Weights of a small GPT-style language model, trained from scratch on English Wikipedia.
Size: width 256, MLP 1024 GELU, vocabulary 11534, 16.2M parameters.
Architecture: LayerNorm before each block, rotary positions, untied embeddings, attention and MLP in parallel.
Training: a variant of Adam for these matrices, 450M tokens, 6867 steps.
Each number is 128 + 32 x the weight over its row's rms, rounded and kept within 0 to 255. Layers, rows and columns count from 0. Numbers have three digits each. The size before them is the row's rms in percent of the matrix's.

# up: layer 9 MLP up, 1024x256, rms 0.056, rows 287-386, columns 192-255
# down: layer 9 MLP down (transposed), 1024x256, rms 0.0595, rows 287-386, columns 192-255
up287 095:120112087139152140119106103131141138123129156128139119137069140110154132107116131166162123170153091137121105209061068123161133120114152121140124128160140113100110161113107134113132083146085041
down287 099:171109129095154094131141090120139122131151080142104123137119153110104111151146078133172143061145177119118143084200094160118165140150127127134157129083082092165115116137157121162111094098167208
up288 100:088141152107123178109190075083118178106168142138103194096167186142145113125119116102123106145111151094113125133128132158093194143156077092153141166118124122062106184159127082109101137119111134
down288 096:150175102127063076116088171128095083094056125101141086105109131071091176141089139151129183063104130110141152120140143067112082141093113192103169102169089213152182097124067118148143147183123069
up289 097:074124171169114120128068112035099149138119120115091109166140138103095115126169099115119151173145127142127090133098117114095098137170138190102131134152080129151150175164204181131102157151096120
down289 099:166132130120082161088131156148127061095140122164176091159150117161135110083114116099088138138100115116132067123094114123143091157161064114105155160197087184103102117129124172095147114098105156
up290 101:057155144137095130138150138122153155081117089192138109097176140148182121147117173141096095146112146117114107127097119154100091115155107108070077151176149163129097101117120083140119135105080147
down290 100:071143077057125125072134090118095097165122112124097108078183176144094130120117127142143158138155120167137116158155123130123132121073117121110122159154129068116123130062153150126096168149128137
up291 112:145136113187136125091119170105172105131134152125142184159143181133140179153054134072130166124151146122143149134119131125121138131125168162097031154097109113168090130135145162096129155148127179
down291 132:146092179124176152121059087185100124129134121148128104133109139196173176132061145115109141139151131147116187139115101123093139153115175183077121152074131097160155131142100100209099179066147172
up292 109:072163124143109153060111096152137094111159126118158099101150131081144157134065105119119117129128163124133180211140142113098104142128147124198161123140121010118066136142140078129135101110128168
down292 113:168119112174103082121124105155093163076092127109106105202163115175136109159157102110055115152114163079103113130171127125131135121137166129106088095102085231124173171082183205156073225136119129
up293 099:196101107068181110112118133081141129150162150179092159051117103145183091151153126135086191131122179116147133187130093141093087114086137169166103175152134060093133093168174133116110095161169162
down293 103:085181113169115137127143120108132052084098172134159107183196200063118130182163132158111095129155116100138127070164178128129175100135170132066145092110151156192159070142072092138144147053113115
up294 090:126134091076082113147087130164156125086114047151141081144189157097052147140107128082097094120127166161143086135156159195116151111081135141133132132157092110122101126169110144091143255149166140
down294 084:151118132115123154138179106091095126106062185141155156112124138162195150154160129168172134158137095150113164113129064059150139171180113079146143112119144123130160108117124118140081045108113136
up295 104:169139125134137123124148098137136083134133186183085160050141188139115175160093090097092154154120138168128101201068131117139130106143141152161126169123056070072095124113136174142090107152105131
down295 118:167131136073156152150094113160133126088136111115173102079120089105155127147158137121125139037149130126166134171171095087156198078125102138172093147125139119115188113111219116175128124115178146
up296 101:153193096136125194151129079138134080097112122168179153156133156141075117163152083162150160192156117176136105103089141126093069159126102154115141115160116091102077129133112056119121132145146106
down296 095:093082133093133082136136114093136193175121148122184101147089173088196154066134130104137073076177164115083186133140084119080160105123175137122099139105148161146147138100121132126169104106135153
up297 095:112148152104141121141109097088147133093107121199128131123108131156157124118104144144160116147103112090126167106169108148102149074138085135138133116128120141093119132161061159150127116146139152
down297 091:141145118167128126090146143131150139139128121118161077109100140117065115101182140166190123091123128131098116140096142138113134163127134121114107122173145067092162058116138187092100112077094053
up298 096:141175075153134165028144121065172111111129158113100113097151171140138163133115159092163146107077156106160114144192109129094122148148112150151160147154101137101119083158183062103167176107141116
down298 088:119165156129118083157115154168086050136158134133141168170125112143118127134107119164105158133159098111099134131092154174155141153073131119082130111123140075120124198178097153161084129150063147
up299 098:137134121093116157088076122149158147130079177162134094180161101150129124126104130163097072123102167184162115102114083180139089165099086095118117139170119093078112129162136117108130157124106102
down299 098:118076231112124128180141149129127085096154136094134086066168145139121080181137141147121131112128088117109129150102113131135135078075133137129102136082116129165162068123102149095113112123160165
up300 100:155117199131158136072124111063087078129173127174113109092150062100135122176130149109077089191193174118156068161082167127118083135155113147121109160126132085061097142127138176104082159112188131
down300 099:072110057087166162167150121137154153108095128118106126144120122086115125101128140102132169096102097146109110128175065133146158052161125164077115073110140125157144142195157100099104105119079077
up301 095:169108178199171128130186087105115169110135167179153144172121130169164141081127143136089189154108145163108111167095135129162092124209168128127121080118116080064110168109126131051131138126104128
down301 115:119080133142077095100091089160163137129153179154066104090124080124109159114125099138192096137152156155129158164119176113120129081126201153167161116155145145131159122135133104143063081100095164
up302 098:098112120142131109131115099138116130085075079135123104159167109151116119113132110158103147104162138151129130118090039103155072107134156128170125165108146126171171169124155153167174152117127122
down302 086:163145126097114170105169132163140150155153150170119144125132160095122153154142154138134076148096135092106081105170192190085133143130095093062144124152134130096150113145085092090099078169123114
up303 098:159140144177145117111105073098181149147105124167108101142111111204119127109093184104115140127170159186065105199159133137118096120151158106127117131122110099092101119121100156066073110152086155
down303 129:133143177134127151092165118127112168163078132125126116119135062158153123090126121132097113108120160124134144158138205121134132119157192131145106109127103135037155133098135075124072113075123147
up304 099:164134192127130080165096058111162121074104158121137129039157136116151111078121126182140122116102097131044145129145113151126063116124141195137158125144088099119187137144092126158133078165185174
down304 092:127103101106121132115165175211131141209104125133110106194127095148080174164128119080097115114138177114197129143125104120168131141130140123132130111145104103143062166112131128149095139039086086
up305 105:064185175136090137113117070085140123123154153185185095140168153111150138137074125141130098152098177092121117093141139128104135086115091210121171096138139148129132167163112104068105072108163086
down305 101:186123126107129159143207152148135135136121129057118144138150120111192094119183114121084072092077125128120134154099110187149103192127118126147129122117142101155117106091147117156122094206102168
up306 101:147136116131104149142095135125176116176148103172179055118151126124097064160126062120125122082125070086172118176138100089050143147187108134162095143119170090093096100140101074055111146140188116
down306 106:130204089077156101082130108077147117080136128069073132169127151168139158096157093156178166160115168110144149116117075174152123114152144172173151155164120179141177144149154136226125137154116094
up307 100:132110121172112138120135098068195143207126132138121160146113100120104155147134188160150149127138085158105148200047103084093130140098162135077086096035165099149082177120113167113093116106037157
down307 103:119182155134139129100164088128050170112142137109119116075099066089138145204133099158132191111144179103053083099128179141135151157170082118142164138183118128110147117101149096112138136078176161
up308 102:112166141146089187121152066166161158172096086134129195123144145149160196102131150130121110116122095088085089056137105152109112146146075103161166125097109146127145111119141129172138107150100046
down308 107:129149121154129111156074132103099100137164109104099113113117048117116109117130105138191116151048095167158162190128126140160131106125167140152066100115148150165100111194075121143139125177124174
up309 098:120142112086143199109043158056172150138133099141111062098084110060138116144175152090146118166145105108154197175133136162148097115137164126126111091082172050141101143120093113098116122098139108
down309 100:129175132117088085099211076206108154113099136162092139127126109195099144153081168151161159137119118135104066077162086118108145094135126155080114209109129151119146084100132154117115186087124117
up310 105:091161099116089101149091107131172093061110122143146068201105175132160131093141129098149173171214146160152154163088115136147103076175144137118149142158094089181124185119089139168079136187144071
down310 108:168094122173098117127141135187079094149131155144115130076150111215156157156114140138137134087114090117091109113122106162106110142094132135094063154137128185107160089132140138073156130117152114
up311 100:115158150150104104126158123117130171111048144160137057080179137159098140104148105123117163170223145182082132170132119149146121115139162019101138168161085129094158190086148123128132077079077071
down311 092:101102087093146118165140166087134098146161128092163190144069127073147122179126160071149113107114096098182115095158176127139123139116105120103073128078123103119094085184122172111148174129157114
up312 093:135137148137168127093101131107123166142107129137117171133115144152141211166137069146122151159146118193100127120096156131139094143179175133131136149089143047121075126162075124126082096051110161
down312 095:132141107129173077131145162129157092107138192119142116144153102096092124098081167135182114127100086085162126124202101146055118156119130108100110190118126196151168145136133091117207122133108102
up313 108:170119085143144131105119170120161148076153160168145109147114126125130185129155177120122133122162094114111115071112089111124150136124118121081101104100131128137118129167109177130139114142132063
down313 104:083135126077170153113170086124135125134126089089134147078152107174111086154151099155196143095114177131091137164126150120127086164147097122133127136160098126133110126152180162134152139114123111
up314 100:117086107130115155112152176173126140100140187166192144140144071124151098143135123074121129132134144220051173127151162104129118125076131113132170109116137146161148097123093115067081170098170132
down314 093:146176113181191102166116118095141115122107140130057130121091178136079149163088121158126126120096161054147114140091074161110087147165162165105098116127123132088136119191148103157150114110080133
up315 107:157120098116133128114107138079118098135149114149133113089131139083136207109067149121120176112143146198187100122119138155139134135083091162067129186062141076080119156129125080094163151122164116
down315 102:132159126074090106082109122163142086140094115094108133086136151164126137101171126132209138168165131120164141193164179127056120118149123137089087104151095137148141118118148109138098078168096101
up316 100:096108111078115176163184192116121126133128150127113107118087169096166177133156158084113128141143102072161142125149167077102122165100143101154161043063087162134163093169143099111143186116125101
down316 096:142165148151131100101064055131110160162098111142147120121158063142111092088085121181119131129078127155150098145154109143123112094188102169142120116140119072079133173136112143154085070160130125
up317 095:118152109123135114156147102156161163122147181150099091118234149139122172141115146134139152102161145144138122151147094116100136121112108153126160069100123128075111150112112096154137105101067107
down317 092:143100168135098086074082175164111163129100112110154073071070113118124154151122133102163085155122075125128161123144160173168137191156103112137099194112147145199144146148152179088116154112141117
up318 099:147154161138154103130118131100121208138105148116090173150124164121129128121097138185133208107096101124083116112186158111169141093169103108148114167120086132056079138192120083125169141139085176
down318 105:123091062128151190120135132123124099110063102190160110151141131145118176097093161133124089149126124123109142101080088101114065155115106165143098117126168116156138088132125141140095145129142140
up319 104:198114093075144097163135105128134071153147158187192151118159150196136084139086100074070098113051111087096028158168064152130098077142104150140104164124120143125146114159123161105103101074153176
down319 125:128085123148108138069100140127066135135125167098098087139134082129105134115143138097125078116085136153140162130165121123166168168099112123135136108104128136052189136186170168171135131123035097
up320 097:097130089172128166113115130103139231212142128133098069107118128140137173102095155111083179104145147154153148180065185123064125127115134071086109069144118126063132072092120144187167157124119196
down320 096:115102174115161109087132158158079104038130132130139164153127164130146098180050168153117051146156064091136116123169118125171120144111140146153069219123117115132156190128141141093164118113129101
up321 096:126188118165081146161072162069137088116136109182154122091099104056101091130104101135160224093130145146111096158077118128146158130151101080133189133069148135137107101104094145118158136161114132
down321 093:153111150082123116154177100166132133118137169116143101109130123173091143160097144131138091167100105146160177087141171161140133168171127130144165140216129160141153133105084085106131177085076141
up322 094:093134132154066093163083137120174137135077144127182077112114175138128156087098127129087063104138140145141186115133064142068122130133170123194132085152109076163156088076162155112145160148131081
down322 097:113115107149145137091150128150092113096092152147152118129145069092132122191126113156215154095110157129109061122177158150170125119181088139095152173139146116145134153173137108108101082136098130
up323 089:092091110198223161118143104090171154154126096140117080127145114159129146154138100132094142149194140168189145168120082144078088139138170130164076115117105099144200130122120093108091145114124164
down323 089:188167101079074084168084103157095132135067202133143225134112190153117123121146113173147122108116133074100105130150155123112105105162119123070163148106120149119110123117142087141167142137077053
up324 097:116145090167119147107123124109120146129118146191128113136152134096144105186188149104096113118131119205195136110079096145148122116138113143181095102081105096126142181165178170151101167105102102
down324 096:110085161155113131121107074185109075151126089124153102083142128226165161054153194110120098154158142091066146202135130088093152167171134137122122130118161184123126151122110096127147067109122124
up325 103:126153088113095143095138167103094052141118061126126094151122105102164130092195126134098211151159153103130113171069136153134153128143130084126127151105102144188136147123151117052153132095137062
down325 102:089129118145130142145162090166116127137137160122108129115132121167128140110141136128104067192113122112107128130171103118061123137066065149154111142182147133067209138121072109106129082140101124
up326 102:079118057130154135120105145093078089128155120147123128085061116159168101164104120103134169072103126136123173153118080074133103145137172128143160117119135071142109162164156137164116176120185142
down326 110:132121114155132123110125115082139171130121170129128186118160173145100120114085145104124148163085111111080132172108129111080142134148092131143127070168156123144150152092097150214168094188083128
up327 095:143160124129173109103181102084115150162143147168103163121071148147104207133137106177106154138099112141094111114168086117149141137183129170098156169122086062118097129107094091119087108100098140
down327 104:102098200201124148137102077166148117182066119167179172070103140178152130120122146141134216117148109124093107134105123128128137144134225111163114157087146138177095143144137100099164139113150176
up328 092:134105096144103113081152091136170118148163146158161155166163141124099121146163157205156112146131135139139127104073087105062157161095134081103123070118123154142148132101076119112117148133104153
down328 090:124132184104118132145192161119089201067110156151086142101182106130124170155125128116095155130165171132098133104150150095125149152168133140166123158072082158105126147180140132084082102136142120
up329 107:171157085141131137127140124097077104146121167167118140049139127096123145130115187091113203117118074148079165225169121121143076143100172202135108147136104127099115149128148148138122189067163168
down329 105:094126201153145154104124116135185201116114091112201100200143143103106116153123103206154106147143187184146078059147109160142180146162092097114132122074123100131121177169115116126070120145139119
up330 106:067141164147089114110114101123094184150126085128082060156159162166166177136098145124160080123049133144183119121111114080069112099132083116113128113131071144115158158156121143104138123097071080
down330 112:250115125136100113135156163176076087103130183169126097077142117103182132114090120151143194146078139106150173119130178150129140148134111098091143129137132134136181138097126143086153152067129165
up331 102:129201057165087126109108151076121119134119126185131116099159126090166157114124158152155179191135122131133130232098112147166179141112149132107161104113153114141103221101116168095070186084148072
down331 098:104104147140073179072083161092119191204106126122034108065123162139157120105113087131086111066107113096121125136123062134104124153091158112135136130129148133156122095077114065130196111122154124
up332 105:159200130142160168154125094137127118110138135154127172097116108129145157074127122099115193124120188162093093176128124128155137100161163125128124118131123091107169086161179105107080127152092109
down332 133:143070134157157085138161112160133122124146190139110103096145061126122090140123137182145150129134132109051146165122082113160156069132110174114171147144102110126111122135175086128113116118117142
up333 102:077193143168141178163149078113133106114136101120135175146146130102163087110119151106082152146110128085100144083085090085108106116146174123153127141109132126119135173115151132122119145136137120
down333 097:129081135089151116150126161122095138120142155138137111168084118138140153098119079157121141130157098114109112219139152106111097170117084096092144160164085147151120112091081137095162143104107112
up334 094:107124181133051151133145152146123141076096113122167113155146171099167149131153158156131089152112149091047165139082141247131087155142154145099125131140076110125142169137112109124106078117102103
down334 090:140171070114140093064098096107084119133162136115106100062086087101097097115137114103122193084144153151174111099136090038107148132135127163175108095136163108173127105111125142109128203151157148
up335 105:088058141100131144148108103197160171137101139130165139108141138124090152156119100136081171170182135177074149118176141177112130146099118126121127169084147129119045060150093118120155175058086139
down335 107:137129126140146083124096097092189077094134117080088183149131110129199104177136169150156109134114098077161104148111143096116096127126174164152100146154103134155137127142128162129017117178141125
up336 101:171162139204129156096121096107113203121124153128134112160095122102144176087155113130144134140127186126129112166087088185121151176200132135141071151074112186110116202197107172138157162153110122
down336 102:135144138138110137123106084138168087097114144129167069143092134124157135121139112098122110150164113092113129117116192094097093106103128140080093119131159099113108141075105118130120129109168154
up337 101:145136181098168156144079164093120092081109147158131126101081085102139146157097118130122165147100107136120158111185103107167117094140157102138160150091140133118139196124139193089144108166177127
down337 105:121113093164114167085108127127109119159131132168165104159144162165174128147106175129121079099095136069131141133093161171147107133162098154122132089071128155126101081167109076109117162166100103
up338 100:096075095137063133110116089145089127105129140141126088145143155147106149149105095173180194102073147116159095145114120088123068090094163152109185106124121114146120133107092111049100142075120087
down338 092:140120162163129184113131124109172100112142127150177098139126132146110143141164168172015070165163145078108191093132123168120141170138127128096105171101116137044128155186091114122123158165040156
up339 106:090081115188146174162093130143164169142162111107128121100143104093188097115132103123087162103145096136120138157160125120109149097121106107096128130131137106122102124124102162113117166150175162
down339 104:148119151107131125146110181174151037128178168155082119163106103068141118124095149102157136121109127074186126171105170131074137094156152118106205110149180146098092146151152153096183055074098150
up340 102:130147120069165131088083150073065173142095115145158116147091126122142127110154129156119113078095117201116151146161089150099134115148110106114145037118109128112137174055183144148155140091185153
down340 101:162135094132155164137110131132139145126131152105101109109142128162101166138074137135101084152126133101091117122127107093156144108164123135190131179099143181152119088146105141130129101163152080
up341 093:097111146130149120063163175017131136125148165109139129076128175089118132113144160187107115173102144066133062115176101080121159169091078124108149172158088143117072088117159131172161102105189121
down341 086:134156104211111127095084051169141140097114127108142066184117154169078131106071105117109147141161101152112094155100144150129153083182111127134106074118132130134147128156174141158096099156090137
up342 111:151096138123135087169043163099136120114138128182092196144077174109119151113155160188106140092082097165130153101094138121123174137220143116144056130165136121125097110116077140142146137174179141
down342 116:079126082133134139082146119100169184152142067079146101145077132160122057135096114105128107098097189126154164132108094100146069138096127103178158181068127103186146149134146193115096151124133183
up343 098:129116150094168131093162147132100191139107109181147075118122141179085093077103136166079173192178144158103139208124158139112140109152132107156111116148124066056074108109159198115119168129114166
down343 093:118156141140111127164112145176144136133151144104116149146134125123197125165117139077093097113103106174104138055136134148183113187175089158146121111055113122184145089108136099130140086148138130
up344 103:085178163136124123097121154157107145140123162157162178126091147135116227084204119115167110161151129113200149118117100171186115102118116112085098168102123110090138158060188076094099171142112149
down344 102:152084166120113186080082085151161132107105077089163112178142144109136093179054141191147155106136114109117169125130141132168135095138116102085147125142133088086091125178134164161095121113143167
up345 097:107052077171165149100185047156129142134092180165160188128135113140153147104104137212120155130170130150137176202128141161084167122138155148128117066118125165141090135163118117084115150062084066
down345 094:150138148119130136175070181157107157090113160156144074129095078125186127202139105117112157143100112095083157100085101054169131117137090074092126148185141134136153118092142090134117064128132149
up346 096:140122165085136120124145084111162139105134111124151157143147137104136105128142141139130137143131208133094119041099183142120102174124099151163170122138095100118146126124125094077034114079152105
down346 090:135112096148075139097101191127076118127121189158164093099099113121107163159132108116070155105134090152161164169167074116149086120129126107122148138133108130197124123113071138127144157110162150
up347 113:153113157083109156166118056115100128133106145119125167123101163060129099167121118130082155163114102157118152144095152173142117159158150102153152196151161126077167122145137121139104079132099147
down347 123:098115100124097144126144126145116091119140149124150072123157138127106153120087098165108137120115137078094125201123125136107133124143151176091107117122108189120141138168153111151110126138105136
up348 111:120166104124059194155092088149172113119103087130159140130111165085181141126128162129115119127128124136119139136088124124157089141173121153172136124149169145147068135133115188096139136169130105
down348 116:133156173189089032120122113080193115133211136111118108084081137174098150070155122103166113107120193142147113144125152114144182135124055132118130139105099133147155091138131093161179084105105130
up349 096:095100153130095184171139175135144180112082106143110142127181110142126111124138153101158120134084091139157134189130140159151112165108179132099039101156165124094087159151159153082102156141098087
down349 104:121147108079090080070137082170139134153114146067130157134106143115087167135115100120096165137085102171077157099164126204077131140111119138188158150120145123159145100118131110141140141166141156
up350 094:159124159170127161128124092160170109098089134085108154103133098109191167150125120093109129121127119118138061196123154126158141180156092130174109123100112083145102125150117158192096123172099114
down350 095:113131172100133085122106161091089107108125177131093116109112091149177131143158125114062116092148155136144130131123093084179100140120077095172098111122128130149164086171200130185093100121137124
up351 101:134170161136134137172068145125173081132167088089151108118126132102187145175149147195073106138110187218133119151109121176126084154119149090129168179122131070097090120153133134140080110183115127
down351 103:106117136138140138113141118098126109113135161152119143148125106092076120106115167092114133142095065116137170168142153110138140144098133089067106153138139109145210176152102137159185138120091110
up352 099:169126101128083170150134145100135110112137125160159113123150116075120118149105125151133147151132167161140132100104098099129138090144154209102131172096113135064079128218160152064116118130151163
down352 110:113078126107148179146123141140141131147135143137138128125135164131134100149143111052110076117125146111181067208106195142131147122046089106108148096109142106166115075150070132111096119115158084
up353 098:166149075120135117128115160111175110174125107217137183084142124119153124117098155096066164180058149143123136127140137124151064110119137100071122124112132128136102102068161191113119123182117107
down353 102:124113137105139094109162094182093081080166099123123184152098110185187159115108149141195145101188121114159130119142121080164130166101135103109149130150137141151124105169132135119130183108147136
up354 106:090177122177177149090103127093107160151151150136136109146115195140170128135092100088100129118158126075144132156136099099113150102105142130130162084119125155083142111179198099113148142096129138
down354 106:185108192141131126134147136195154160137092125113090142111142124163108133168174168112128122194170152115142132108140178126128131148094132138175089140099158134123122172099147127100159192156171090
up355 092:089159139156186121122075189140164157202126082164183106137112080082184112189104130146108161179161129182133090065141127098089060112121068149103166052114130141147087134178092134151114112083143148
down355 093:174099092092069157140077152138145095066107104125111108128161167207160178094116203130134086137144151066169166109096111141136179153134143123167085101169101136104144136081160131148128131142132083
up356 104:103138122175121191052108133063131150124122122097148081156199121133121143084077110161161190124175103138161123081186074177098092173130134079112059114131158111120124104134127168114092119164155157
down356 102:132097158101170100179180112142171186167158117088170140115139148144137165104147097163168067076120117082105164178065112126084168090111173168084179129153106140074127155115127110155110091089192095
up357 102:142164102104124162086111150101138145176111204152148150070166048075088131092059120174133183177142194183138088133142138117101119084127137138128122106087098181106142139144124131051147140091135117
down357 110:155165133078138138086147098207103107086144138124049127133153201120165102143164154138087137107121084091144197116086098143187187134100156151113184149191110099117155162124136126167109159187152128
up358 089:150173123141108109159109118175122096144158086115100090149096110155100126162164081109060166072179154086134133148068091144171147133120112127130117164113084126120160116103156155129110119115144127
down358 091:105100082096166184109091119134135131099100141123132113097196107149166131088092150144133117166101092139154146086157144101118126080149125114121097148103165167116110114209086165145132148138139122
up359 103:111140153159171126163073160116181091138131104107113099109142099108109107092111116134121148159074136133193152121144123175135077099123168125114117119126128128136112115125100116049165188126133132
down359 115:155137144146147152105066153120112101153122100046086040104125099112148178140094135106110123096148164115190129078162165156132109130129107128172077100114094137112114127126126132144125148138117099
up360 103:091146033145140155120123170164126108103139157110118068115151216108102104108124121132122144149152141099134164169162126145068168116146143160139112080153182138059090176158155088086153143167100114
down360 109:148168123083130141103089116140110145153122095163154145135144089150109104113159149134096163110123150156121128056184121200144109145118129164155159169138114096084154124122078147152162085167130095
up361 108:132137152164093107113161139167095090100156107108143118097110131075123123081101076150117155082103101119096134148112166156087082153174137118164102184101133149123139156115141128089091099112129101
down361 101:143093189187085115083135143107051108099091144056064124118081143194165178087144169145102120148109114110162131151152116171160165168149144153133057146101134114180090143124122161089144116136131178
up362 107:168128102161143158070121124115180122143154085207108113155109137135167078178116147116081152134102112143152126067130132114135114109147113163119165117131112119166121122193043124101085126114039060
down362 113:050099170123173141100110093122116110143120139096109128146131112139114094143155154137208169101080114092139129178107108143094129136102123088073098112106095145126188106145131115188159051130135124
up363 099:194054123113207094124125116105127170138119179135134145104155167122091176171146149119152131148105077168105126172115094131176123163090146137179096150052101122149080147162143089158076108182086131
down363 099:077179115141044155126101096097129105125076067154150171149157127089128117097101083157052139144198125095108138117121158102009141124074127119112152167160174164100201091123130120110164135116156088
up364 103:127175122147071179080141116099136088116087157185150178092130110125107094178162186122117152112128132094104121188166126145099161149117131142143089057104167132165138129160186094096144140136129087
down364 099:099103094127131131198161113130131127129150118155107065152122117187131212121119088096154115151103180145151196086151136093114092131166137112115086177161160164133098147150039122181114166136174138
up365 101:150171179137117142074135173141121152110122141108189169071157120100132096133104113072115171172153122166096110171132079094106108167113130103096132073149124141120089095132172106120112177073127103
down365 095:090085093108110129146119119135103099136153140168023088163078145122110135123117125167115070117097133110115119190162201149145093119124112162222132160157147115112107091151075132139156092127079135
up366 096:133121179117162118094136091148120113108133191143204174072133157168162114173119177132150128148109152152128061109045114128133076185167143125119188112165143130078138101115131158106080130118109129
down366 094:110143125150072159113207132113139074123143129094076065152074136097111092136111082180129126156160063084144189189133092123119074133137160127146186120094115178205058101108110081110127097172126153
up367 096:069116105140099155188140101141120111121089137189133112096180152158128154156081149136138167186092134141129138149176081171106135103210102155137129129150097131100135097116160119099131152155090116
down367 093:133122090107147131096144128134112159114154169126140135193107114032098118154157075065104168116113150173165125124116189047150155108128094086162136142101210094134152098117092123114118141153137063
up368 101:126113081139116125093099146149151160167104112141118079117123154146171114143117110157075154170092077252143219104157070039075144131156137114168139153094103126172158126159120164104101144092126124
down368 104:131179170128142160159127153174104114100161163126144178083085141164089102134189169082137100128112201051137090112090167125154119115135150124063103101065138133085130150121142090119198160104151120
up369 095:162117137144103112112099144112144101060180055113125070152087189146146102123190148118136140178204165138138146124090126097137096067148143141140119099150171088155138154099128147041116109189154101
down369 100:161114134100149150135113107155110103149082218174131184103116081081157166138090050161116133102122155112180141108119131173114123138093085187084161155155131096101091146140161130167103120124144116
up370 088:158134135149116148072120092144111181144116138136105150095113154214171151114090154161124168179073135160072117127104151108124120052095100145159144126109131148049113060110133178131081155116117117
down370 097:109129117105106036125149148140187167119124203180108143171131115093152066107109066166130102131197129139148116136156104126077152131218144086099191121123121150089115144124099133108094110126130161
up371 097:106089131115160116109168138103113132148123116119131119111120110139154132083168176134156102111133101152124102104112109071073102149109110090086177144140130156087106085127119170098059122080164116
down371 085:156093117194160144111127084152085097160171128158114099107137145159185123116123097122086214145142130136128158151117144120105146165161173156185085085084102081130124133150110163134108092137084161
up372 098:062081107167162104172158109142116160120156092181093123140067106072118168112119176142130154154130096181141137169050129119101112127179133178108084102140119086078067134144072129129137184085137164
down372 094:149140138119110189104129150130088128176124133084211135079178100170096125128120080090064116099131117068074119088174139146112162095093091151158179126096120179180230107089151184163158119175145077
up373 103:128100096145111070124106159144143125053167128179111152128089139127143160161101130180080154147120141148078136130177125151192143110178115112103096151167161127118099092141068144098106135071149152
down373 108:105112137103106139133128156135100094072085139087167116156133168160094095075113125084097128091130060189143178150131174161116094142073066088137141123144119134122179140073184118158100126199131103
up374 100:070164141130096131162097083124156120083137132095141127151139157151145126084060152080100115107150104141067111092110112185147153108165123107157125104139080101141107155084146114121132094157098127
down374 096:158137100093192125110160160092082137153119128172115141097081078175089167151158079066130157114085139158153125113143091088094088120105150154112125132169153205142155133151123137141119181110143136
up375 099:140069155097116165163089163139098125115154143138082135115109132137122126202187110089121200089158152146126070165098153157133185117130140150158064138093074109109107086140108072124113099097140115
down375 095:102151105161076154099138098074084111046045162096150143103074117150157125102129174159089166169113115143097153142107108126136077126087081136112162153156155090180121157123141132168182180162144097
up376 098:177094145138115120046167149088140149112135162192131153153122147140101127078128068189167125195091212123145169103102155148035122189113113125120108103135131155121149155144144157079139154195150121
down376 095:076090145087144153116052167185136094111144130110158131060109098092135158167127159159152172072140111152113095197147134113124116037096176085181125137099186072097129078130128129140089084137101107
up377 102:088113066110104182124137125092084120133194198170085158144136128057145158108159136187098129182130136146134132130095101113099101178133170182154136127149138113129077175135136133092100145155092121
down377 098:164143140120145107122111144101136154109134089074096102095126107117168106162072172091101132108158116094084153167173136156130107095140102069145113154102144134102157134110110064119118100061159137
up378 104:121138143081123132119095110046144133168139137118092135062117181065111134139128156160120132170128144156186117196131122161117143089125141186129141121126106060077103151086182159127177096125131126
down378 099:117149144190172127150132145112099131081122114127138106137176097181138152108133079092125153117120179053056141085102197103148133110145125103134145123099119150204158106166130115174080101166128106
up379 101:100116071125155111143099093137155119107144105222202071146128128111106126159118135098093109083129113122147068106175112130113113098143148145118066093120160152127087088158185238135130118115139133
down379 097:134122187117109172177170099161069145147091151101132145102152062156176130044127112168117144126174121134052142160077148104154120135196151150126119079140142109108158127137085088148138108096148109
up380 104:166115061139040170099141121115127116146106139122177105133125080094131163122128104164134149155142176157106143177098161133111119118145136166117079118136124144090098188107079109112170161151145124
down380 102:110184158104117117188142141168127136117127123135128157128110195158188062112088182132118125042062096094102127062152068131163109096159158087105173111131148113139120050155169132124134102122114169
up381 102:162170117085159119141149164103127078144096161177170115116135109148144128113099123154108149113092185093105118153146086079096100195110094075091122156056137159151098112108141177139136145198117089
down381 103:158118191083158154134145112103061172098133149129123131130147140136116109082201140112162114166160121107167122107129133137124129091193149137149160107155134196109175148162193072141163162111101113
up382 095:125140124132130151120172127117109149139110187095165091157187123148125119102124119156108162157149138129093040123115202137101141096116119128112152129142152135069132161177118094101157179089079162
down382 090:124130142128139096113186136103144151167125159121085143153127111074139173200128150158121142152096130110129188132121095154151094172073111102114155162112143129111118131124117125134101116198112132
up383 097:116149174139074133158094149155108105102092130171127149110081106116080122162130129168091141107124081189161112176145104122154150214162087098151132084110135113144085079147128166158047091134080128
down383 097:127143114103113072105153098155155179182141178186124158047202089105144131086039125134160126091158170086122108118107128132145129125143120125147124152128098117086064220164119057135106137119145157
up384 097:089048129178124124100139213082097148175103127093143145120137157101170111135131112151115144091090125130117096095126119151131152128122081221121074111103094141138115119114169157155167158119140137
down384 092:072165094094199144162106107104147099124104159164154084025193094107110121147125185173073114168122107188100123189144116117126112134099156112150148115169146111095125119096115104122091174066113126
up385 104:091116135129119139172142164132080114108123119135113138104185127103117175169106174154138145089095092176122153112145141133138133175105150130159129093141142082113125132102147124178055107097133102
down385 112:104132138116157163133085137136114109110073162130108096102132149128115100065129161162113137140141161136209154072140108117117078083137179176148115147137136151069140099156176144088152167185126130
up386 119:160146144141135138107162104138140144143119162166161165078128157125110152139103127123115176136155147168107114132158132085130153183175134137122168146107095076068123152108123101109141075111102117
down386 139:155124115128075160122184126207141154103123100075126127154107081151111107073123107153145118153174103090108119143128074155131111092137148121159130141137101118129150142112105083098113131145178129